config.toml
d_model = 224
n_kv_head = 4
head_dim = 64
vocab_size = 2451
norm = "layernorm"
qk_norm = true
bias = "all"
tie_embeddings = true
init_std_up = 0.0359
init_std_down = 0.0
warmup_steps = 70
decay_fraction = 0.578
batch_tokens = [32768, 65536, 98304]
dataset = "wikipedia_en"
Each number is 200 + 20 x the weight over the matrix's rms, rounded and kept within 0 to 999. Layers, rows and columns count from 0.

# down: layer 19 MLP down (transposed), 896x224, rms 0.323, rows 626-640, columns 112-223
# up: layer 19 MLP up, 896x224, rms 0.289, rows 627-640, columns 112-223
down626,180,223,230,158,206,214,223,202,189,220,205,186,197,179,193,174,194,180,201,219,226,230,217,217,207,192,207,198,201,233,218,200,189,199,209,181,205,188,201,175,198,195,191,184,189,169,181,201,236,202,215,227,188,212,170,223,167,184,227,193,195,186,198,195,171,233,204,209,238,206,208,230,174,199,179,212,201,227,205,193,164,209,235,199,205,213,205,228,173,210,210,210,187,212,200,196,200,177,179,197,179,188,223,195,152,209,195,213,218,205,234,236
up627,210,194,253,205,181,194,204,197,222,199,236,228,220,203,227,193,210,200,215,222,184,226,219,163,203,199,163,205,196,188,170,188,204,180,176,229,191,162,181,202,191,201,182,186,185,182,222,200,223,191,192,203,188,193,191,206,204,182,221,178,183,240,195,188,214,215,184,204,201,173,219,227,227,192,189,188,194,190,189,194,209,172,229,185,210,218,223,218,200,199,184,164,189,194,180,215,197,181,194,207,185,189,213,192,176,188,167,195,202,194,201,203
down627,212,183,236,217,180,215,182,173,195,190,203,191,190,203,202,202,199,206,205,200,216,219,218,205,202,188,219,226,184,183,215,189,189,203,210,191,208,181,213,236,203,196,218,182,186,223,185,181,193,177,168,228,215,217,206,191,203,202,197,238,214,166,214,175,196,221,198,195,205,207,182,194,180,203,245,201,185,216,190,227,240,187,190,187,213,187,199,196,213,221,196,237,197,204,215,159,195,165,197,224,208,200,174,145,193,198,206,212,212,172,189,209
up628,197,191,215,191,199,181,171,213,199,192,219,202,203,234,197,185,177,199,189,193,174,203,219,215,225,191,176,211,219,178,236,231,238,212,202,205,202,159,206,201,197,175,195,174,211,216,216,213,174,212,195,181,223,194,205,204,192,191,220,212,203,211,203,167,220,182,217,216,209,226,230,177,222,165,191,181,222,189,201,221,176,206,180,185,186,215,167,221,203,185,218,215,212,190,195,207,184,189,239,179,169,158,173,199,222,172,199,171,215,199,191,176
down628,197,187,178,206,203,198,232,179,183,177,197,186,220,196,175,162,199,192,200,259,183,239,220,218,217,168,174,221,166,182,170,185,192,203,227,191,209,204,170,223,156,221,182,220,191,183,197,209,189,197,200,222,193,202,213,208,209,233,195,204,202,231,194,232,217,172,207,194,201,217,213,210,185,228,219,218,229,206,188,205,184,194,191,182,217,190,225,204,201,206,208,167,177,206,226,209,200,243,198,188,197,186,218,202,205,193,196,186,201,192,196,192
up629,204,242,221,187,202,192,221,189,214,202,188,212,226,216,173,167,187,179,214,218,209,196,196,171,193,189,204,194,177,174,186,220,195,195,192,198,204,189,181,186,216,185,175,192,199,241,177,185,218,195,223,213,220,192,202,225,219,208,187,213,178,184,215,202,225,200,201,167,183,167,206,190,221,215,205,186,234,217,187,187,197,220,214,210,198,189,177,237,212,167,194,191,221,224,200,236,191,195,211,225,192,192,199,235,176,198,211,209,191,203,147,224
down629,195,194,195,183,240,204,172,212,202,194,165,199,201,229,156,245,223,186,228,190,192,191,191,180,198,182,187,159,230,223,192,194,206,215,212,207,215,196,216,185,168,162,209,207,206,208,192,202,212,179,205,215,198,175,193,239,194,202,194,190,245,189,184,222,183,233,200,213,185,188,218,182,178,190,190,226,200,171,194,213,152,199,191,186,206,214,201,201,172,211,217,199,190,203,209,169,209,203,188,185,182,190,212,200,231,163,226,196,184,195,184,221
up630,210,201,260,217,188,196,171,163,206,211,181,210,214,192,229,233,176,221,232,141,207,193,187,178,217,200,223,195,196,231,191,205,161,227,168,212,211,216,166,200,192,174,221,213,199,199,201,203,174,198,243,241,233,160,192,202,211,206,186,199,219,214,222,229,174,196,187,203,192,197,212,191,205,192,201,205,185,176,240,220,215,212,262,214,178,187,216,210,214,168,228,209,175,187,199,176,216,225,192,208,254,198,251,212,205,201,235,212,229,201,165,227
down630,234,215,208,213,186,204,187,251,204,190,204,225,155,230,218,215,208,219,224,189,221,198,230,175,186,217,197,197,219,207,205,209,218,171,201,177,151,185,178,197,206,186,189,212,220,213,206,194,211,210,202,193,185,220,172,206,205,198,168,179,180,221,198,206,230,143,160,200,138,269,206,215,192,193,163,203,199,194,207,161,159,197,199,224,201,240,227,255,209,192,213,235,202,212,189,195,227,224,200,228,207,192,200,234,169,222,189,218,177,211,203,203
up631,190,204,168,202,170,216,213,218,188,211,218,229,178,203,211,189,210,199,196,172,193,209,218,200,213,236,201,217,210,223,163,179,178,222,219,204,183,227,206,234,204,221,197,201,210,228,208,219,177,220,171,198,228,236,212,180,166,182,185,173,183,217,173,203,200,197,227,219,185,228,239,154,190,183,176,211,203,167,234,210,210,196,247,183,178,207,185,165,172,182,202,205,227,192,184,213,191,191,241,199,224,195,201,195,233,192,181,177,183,204,195,170
down631,179,208,213,195,236,172,209,193,175,200,209,201,237,219,198,175,206,212,175,192,194,213,196,194,208,188,187,198,163,203,221,245,176,235,201,214,246,189,145,181,194,196,173,194,215,211,198,199,209,207,187,178,201,183,191,239,201,231,216,170,206,214,195,185,201,208,213,168,223,196,225,240,181,207,207,195,196,221,174,194,212,197,188,209,208,209,203,190,224,246,185,202,209,213,209,225,188,199,192,175,227,162,217,217,193,184,222,212,207,211,195,186
up632,189,207,176,204,180,195,188,223,225,219,217,209,193,209,210,220,167,279,211,216,208,184,251,163,169,186,227,145,220,192,183,201,202,213,221,205,267,182,174,223,234,186,233,188,199,161,212,210,173,186,213,224,207,159,231,182,173,217,206,212,185,224,189,208,180,245,202,198,173,187,196,202,188,219,185,215,188,204,226,205,176,185,213,173,170,198,175,239,185,193,191,222,237,221,215,237,221,202,180,201,168,204,194,222,220,228,222,203,205,239,176,198
down632,184,183,183,232,213,190,247,188,221,180,190,205,201,199,178,185,208,180,176,242,196,188,224,217,200,178,176,174,215,202,221,199,213,222,199,176,193,241,186,179,228,193,199,192,195,219,200,208,199,186,240,194,230,160,180,159,205,218,193,207,161,177,201,229,228,211,217,200,209,225,202,184,217,191,227,214,207,209,152,190,169,185,182,216,163,180,226,175,207,181,218,229,211,185,177,161,210,199,193,212,168,217,201,165,197,158,221,184,199,194,214,228
up633,202,199,188,188,166,213,182,229,179,196,161,152,210,175,187,213,189,225,198,227,214,203,215,207,197,173,223,197,183,236,181,175,212,188,219,204,219,220,201,215,222,188,207,185,199,164,180,217,219,185,203,184,181,217,204,180,232,196,202,234,212,181,206,246,200,166,186,158,183,215,238,205,253,213,172,250,177,223,190,204,190,208,192,235,169,184,209,204,231,217,213,180,217,223,210,165,194,183,222,181,177,192,186,221,212,196,221,201,185,196,164,210
down633,217,178,188,183,192,205,216,170,193,233,217,186,224,204,183,167,223,219,228,205,190,223,198,192,178,242,200,210,183,207,223,214,207,173,179,208,208,198,164,190,172,169,194,201,203,193,228,232,198,205,185,196,183,200,215,187,232,201,224,215,202,223,219,212,194,234,212,226,189,217,202,192,197,203,213,200,187,223,195,189,217,215,168,221,220,225,223,174,219,209,234,190,201,195,216,174,232,203,224,173,171,204,160,234,242,196,166,202,235,155,164,191
up634,173,205,189,235,195,189,219,205,197,159,214,193,215,213,226,230,187,198,203,195,201,204,211,163,177,242,202,199,171,224,195,206,216,263,185,180,199,161,176,224,162,201,185,215,140,210,170,217,201,173,169,176,182,189,185,238,235,214,193,171,198,165,224,194,183,158,171,190,213,188,235,181,177,218,199,183,201,180,198,194,209,199,233,217,179,210,223,186,228,174,204,206,199,200,181,235,215,190,215,201,217,231,229,218,222,218,187,210,191,186,181,203
down634,203,204,191,233,201,170,216,184,206,214,179,199,203,219,199,165,174,203,200,193,202,178,213,180,210,184,179,168,178,217,156,182,193,214,203,214,207,265,157,170,214,208,200,204,171,190,184,192,197,184,169,197,203,244,197,218,211,227,191,227,218,199,230,223,200,182,174,193,166,200,194,193,185,176,186,236,188,201,223,159,164,160,174,178,225,199,205,163,209,195,188,188,203,200,159,214,159,193,224,214,203,198,217,224,182,185,211,212,176,180,218,179
up635,182,203,201,184,189,206,204,195,233,213,214,193,186,164,216,198,195,205,229,196,223,216,213,215,205,206,219,159,204,189,192,166,202,183,187,236,201,225,202,207,209,190,196,197,190,220,190,227,216,170,198,161,203,204,182,197,203,148,223,186,214,181,227,187,193,208,190,170,174,212,200,230,218,219,182,177,178,173,212,214,226,202,192,216,202,217,192,174,213,169,218,215,168,179,208,158,224,176,234,206,193,206,208,191,234,175,223,169,187,226,223,202
down635,185,203,216,203,204,207,200,230,164,189,202,162,188,205,190,212,213,221,204,199,191,228,220,230,208,207,218,208,198,209,210,221,194,258,218,186,216,201,200,233,190,183,182,226,188,196,167,206,195,161,187,232,200,161,183,181,185,195,212,203,216,211,178,163,178,220,201,193,208,214,210,166,184,230,206,181,208,197,176,212,206,182,235,186,216,219,173,199,218,207,186,195,202,197,201,189,190,226,177,237,200,166,220,195,195,211,200,180,204,220,235,200
up636,135,167,141,202,189,189,232,234,176,199,187,239,234,199,199,208,206,219,178,226,186,182,195,222,251,185,196,185,209,202,196,235,178,213,196,196,189,188,195,182,180,148,204,204,237,213,174,198,177,208,210,188,190,238,233,218,198,190,185,210,236,209,183,225,222,180,195,210,195,196,204,195,196,196,220,208,171,198,205,209,198,203,177,217,190,206,204,190,201,177,210,235,190,217,199,203,177,212,236,192,170,215,211,205,174,135,266,209,185,183,213,236
down636,189,206,194,187,187,216,196,179,241,208,207,207,245,216,218,197,191,203,164,220,196,172,246,187,155,211,170,208,187,174,224,201,202,206,166,171,159,196,183,181,193,240,210,170,228,187,190,234,191,192,160,215,174,170,199,188,209,181,208,209,192,211,225,191,175,202,202,191,220,206,216,179,180,216,195,224,201,188,239,175,179,199,228,229,251,178,193,194,208,199,205,196,203,207,240,199,227,189,207,186,199,221,162,191,202,216,144,223,216,201,224,166
up637,187,199,212,206,211,217,189,205,210,182,198,196,251,202,219,241,163,178,205,234,211,197,227,205,165,209,190,208,223,186,211,187,209,199,206,223,194,217,177,170,185,179,243,173,209,209,180,229,214,237,213,192,188,189,213,198,214,228,203,186,190,242,204,178,251,237,210,187,204,204,173,189,214,207,215,179,218,187,265,196,201,174,181,165,204,165,211,183,200,191,205,222,201,201,189,219,184,208,156,209,212,205,147,178,182,200,211,206,232,228,172,161
down637,174,195,201,232,202,209,224,237,197,191,211,201,221,205,209,209,206,194,194,209,206,206,191,210,196,199,200,203,234,202,164,188,199,194,194,205,179,170,206,160,207,208,189,200,177,190,187,181,196,216,182,189,203,180,222,188,176,209,199,229,193,187,188,187,204,199,208,202,184,208,204,194,217,173,206,216,210,182,217,177,192,184,211,176,180,189,174,218,207,186,205,217,219,230,180,172,185,206,194,206,211,217,170,198,187,197,229,204,184,191,194,201
up638,209,205,193,196,206,195,216,208,200,188,192,170,229,196,175,179,190,195,228,195,211,183,178,199,189,186,215,203,191,162,206,182,204,208,190,181,182,186,199,209,178,202,213,204,212,176,222,180,229,189,177,202,212,206,203,183,174,215,208,185,213,212,230,203,202,170,236,178,243,212,231,187,198,188,196,196,169,173,227,190,175,189,209,199,180,184,228,199,203,200,248,214,196,225,199,148,221,189,222,164,191,200,239,145,201,203,179,197,202,176,224,183
down638,210,171,197,177,181,221,241,223,176,223,221,213,225,199,204,242,253,193,172,159,227,235,195,166,197,197,194,203,208,197,185,189,178,233,210,193,218,220,202,196,172,207,191,200,190,175,200,221,177,222,174,178,204,192,166,176,197,198,226,211,198,165,202,195,189,169,214,188,199,220,152,203,188,227,218,150,213,224,203,183,218,219,227,202,163,157,203,202,189,191,163,161,202,186,196,201,198,197,214,187,180,170,210,183,202,193,167,172,225,204,174,237
up639,188,218,206,192,209,211,177,193,228,249,202,204,231,219,206,200,186,186,200,207,198,209,230,189,215,180,171,224,178,182,202,210,185,181,204,180,216,210,203,208,202,203,174,239,218,201,186,175,227,221,184,210,230,176,210,211,186,227,196,199,179,193,151,186,209,199,212,175,222,260,207,159,218,220,237,220,231,221,198,203,197,229,195,212,151,233,197,198,176,189,225,210,188,234,191,233,214,208,213,210,192,204,228,197,213,221,231,231,230,194,203,200
down639,206,192,159,225,212,217,178,195,156,215,209,243,203,169,168,227,191,215,184,178,190,150,202,229,207,157,183,188,160,198,196,226,217,212,225,160,224,180,204,175,204,187,193,210,204,207,209,218,190,244,205,243,155,240,222,227,208,250,203,228,180,185,192,228,193,221,212,220,188,218,187,249,195,215,215,188,208,200,208,234,205,188,197,169,185,212,194,214,183,187,219,230,189,217,184,166,211,182,203,192,191,228,185,174,196,185,205,203,172,218,184,227
up640,204,253,182,169,200,217,224,225,179,197,205,210,229,219,175,222,205,221,191,156,205,198,177,203,187,206,213,194,222,194,215,207,170,214,194,202,210,184,199,213,185,177,220,198,224,172,223,182,181,220,197,163,179,201,193,229,223,187,179,217,206,226,206,246,217,204,235,197,205,200,181,198,224,176,184,194,247,182,178,224,170,178,225,202,218,210,221,165,234,179,218,201,164,210,236,210,216,171,218,187,198,185,241,207,192,232,209,201,225,196,207,191
down640,214,152,201,191,196,170,212,206,173,235,215,184,185,213,220,193,213,199,218,222,205,207,164,218,197,208,163,166,171,163,206,173,157,217,212,211,209,207,177,201,176,181,208,204,208,169,196,177,204,203,227,186,221,181,182,246,249,183,204,193,169,212,207,201,216,220,238,166,223,168,171,212,215,203,159,224,222,213,189,188,173,187,190,208,203,196,213,175,206,204,170,214,194,231,198,231,208,191,177,195,144,216,211,183,165,187,186,192,193,207,215,212